Weights of a small GPT-style language model, trained from scratch on English Wikipedia.
Training: a variant of Muon for these matrices, 422M tokens, 6437 steps.
Each number is 500 + 25 x the weight over its row's rms, rounded and kept within 0 to 999. Layers, rows and columns count from 0. Numbers have three digits each. The size before them is the row's rms in percent of the matrix's.

# up: layer 6 MLP up, 1152x384, rms 0.0416, rows 1043-1068, columns 48-95
# down: layer 6 MLP down (transposed), 1152x384, rms 0.0416, rows 1043-1068, columns 48-95
up1043 107:524548511521506542493513523468479513522494471507534492543487457503495496469513465526454453475495533503511531499482489470503485473523524519559529
down1043 100:466454461479494469494495483530500486484505548512442500485527535496487483524488542471556513531465451482500476471522508496518492512504460481451461
up1044 108:485484523537470512498480497481517526526532501514511490520514510483537505515468483570512447488506514502503519497465535453493480471462471490542477
down1044 097:508504491476529495535517490508508487472490489487487527504491518516457491511524556441509555500476460486496503504545450546510520537523534494443541
up1045 096:545542491508497437495527495583483452499498541488515502502481525540504506530470558470504521540463503520507508514507497504480518518528522483458537
down1045 094:463459493494497541496481501394533558533487507520492507494489509462501496487509468564473459469537486491466491477527480486501470481468475496555489
up1046 103:520487496492508502445556533437486462519531477479469508532522503490503465499527512521496480476531497500512487476470477556538488444480506497469479
down1046 097:488516502518503468511434484555521539474489546500532472487484482505493511507484472492506479532470513514475534525529510453471502547504504501504511
up1047 108:504528500478507465489524524473480524499523533492495527516500481510525472484469503503504509508481454493507502539512523485491564495547495521484491
down1047 103:515500495530514499493481514534523491487469481537540499489486534472465531553529499502495491501498545498487505434454472521525474509451490471534497
up1048 097:464471493494478527502451506478504506509485477479458531501495474489480559517504501528512467517535523490483486522499499488499514560482493526518509
down1048 095:527494533516521467492515490503516491493482512483512449514490538515499451476494523453507511496483524519516500491477503486502509485514500471500503
up1049 084:478477449484503524486509512498496500453518478514469526521482470512466527488507464494518503493469500480530492472486487506476520495509478545506487
down1049 086:546502514502526521510516495481526488494510513504494516491492561506531484502486488476535469521500550493541475523505491542507465540492521471507461
up1050 100:526460513493519549515506476548489514494518491568482530478492538492524489465527508466469474564495500491503479504514497506474524528514497471476498
down1050 104:517522513542512518516501464508482497457510510517491511499517532513505528504463519524556479479466539500506485487520535495505478464508533504500462
up1051 097:467525505539479483532553479507478487536481525503526483502494543476466485484458526543471511531520490496484512480536496552482468473467483560476553
down1051 092:525482506484535470493434505509510500469519503503478522488521479478529533519524481445514502462461512483532479491518550463518519510522513491543465
up1052 113:537510498517491547513551509504468476507503515500509541540524514554479510494523437466500496481524543490514522521499486504536505543500503482524523
down1052 116:481500471503528482511476510510570537462481484498483520473478514478486527500467520553493505514493479539515493471522491476476461521514504521504487
up1053 102:501539535489492471507501479473485523481520486545486546519503447486507523481487539459491541486478511520556519501508511469521532433505492500490516
down1053 095:517491455537507522477513533516526467494509468446537445512504523478537482494518457542518463509490456462426500486483475527490461538502477475522475
up1054 109:517530484515463497503495517479483471507499461484537462445468548501482475536487506491441518515494468489516496531515498468500506476526539473477488
down1054 118:493501528504504523510513506501523522496486478539491506524468520558454473481491504500494442478521501544573511481493489521495505504489529526498526
up1055 107:496505457495537513517517505483489513502528527522475461496522509501468498477499475527480488511491505479503516510493488462521479500468442515512509
down1055 103:518498497510489517459477479478484515518506481486497532507456495571517471510506524509525526462547472524463490494481491495500500475511549530494463
up1056 100:510501462571516529530471518508488505488499512488518502552513544527456521483502526489467527472493450489513502490466489500493472525516444479475483
down1056 099:475533531473477464485485501487470485534483481519491518488502457488518456527493492489559468512501550541472497495531480506502514478498535468533486
up1057 096:492435518517500518502510558506508484514476490503473519469500575469487475473527509502508517512482471505505517489499503495491498492542456503543513
down1057 093:555519480496518497484492429503526513512487521468505484534492467520521521506487493513508441550529482521480513492492469539477514505474528509480494
up1058 106:460515522474527504513532523498461487502497452505500477497443506475505520501471541480532474508509518497522452526456505506507471481488520512507484
down1058 112:555474508520480490523508481494538507473480569507498516528549508482490487518520502494485533493500475544519574478500490486504515483482481476534497
up1059 101:473481471453483558485486510484511483519507459517466506482508532502479483461511508534548503471496481493488506512485498478463516514503552531509493
down1059 102:453520526537481481519517510540516475446525524511536503546450501488507472482444476461482512523542512512524515464536505515545469487488503531473513
up1060 093:488471472480508505518507518503506526516492497495496531493495471476519469507490531519466491482525512474513496448503499547488510546534459476480511
down1060 091:521521515508489473487473501500499481487476485524489467510496529491498522475544455503534524506455518526483521564501495447507482453516540497521499
up1061 113:470502524508542466540540578522537508477495480469539509479522504509478548481517485518500513513483522494523452537496448570470520504505507469513507
down1061 106:525457548492509514495473482478511501540527484494506519537437467502550475523527511496485528442539483513537505453491473479504492468547507502480485
up1062 086:545507498477522551509483443484479519518485495505493464520540527496516488486541443530486486497507449466496527498480539490432479495521449478526477
down1062 079:464510474532447444499531539499545488496520514467504514526479490509489488503467500506488473524494532552486468507496457476538493514461550500501511
up1063 104:500543542530462531487538518499454480529477519419495471513509484501496511506489470471516531502476496464528478509479504472494522476522500513521500
down1063 102:547475456491520494500500507490516508459528495555477535472479475480523469458519524523466480490514523563469497515560490519509507531488483496487519
up1064 101:463495545484494546525479500492469495536506453507493487498489477510507480497457463529519540451516531491506512488467534472498513457538495488474557
down1064 102:484513521469492479479505524539497504499497529477535510501486490443489512480517513525517520515487508506540491555494512496510480493521508507511503
up1065 088:494506469495499486477507485494496456505482469500529498483525495522474495484561522518539522475497460504504489508545505461420495518532472530483494
down1065 089:531485517537502493500510494481526568509443520494474513508463526505484515555538459455490478535508498522506483541461538469506526565456485441500527
up1066 098:510507501523542491496465480460520481518491472518555515524495497510545526520460479541457487476513518491528507478502511528496545548509507508477515
down1066 096:509493496473470507494520535561512525496515549480422510491517533484442460480533502471508491498489512496487483506456492468515467470515511511491475
up1067 091:516469498493507494490531503505500462513491529450514474519535534528515503498551484501482478481534514448541474495476498524469490514489500519468538
down1067 091:477516527491523503519533559533493520488470535483513542498498515511488521512515511491492512516505494510462528561484555500473494476521456531522485
up1068 090:520487536447503490491508506512483529505512523515521509435472487475497483491492488527550510497516520502508543482507518519463472495553504507513522
down1068 085:491476473534496484512488486472521456488446478479456489541510479510522522517476525478470493496529514534506496531483500493514539487495460447493451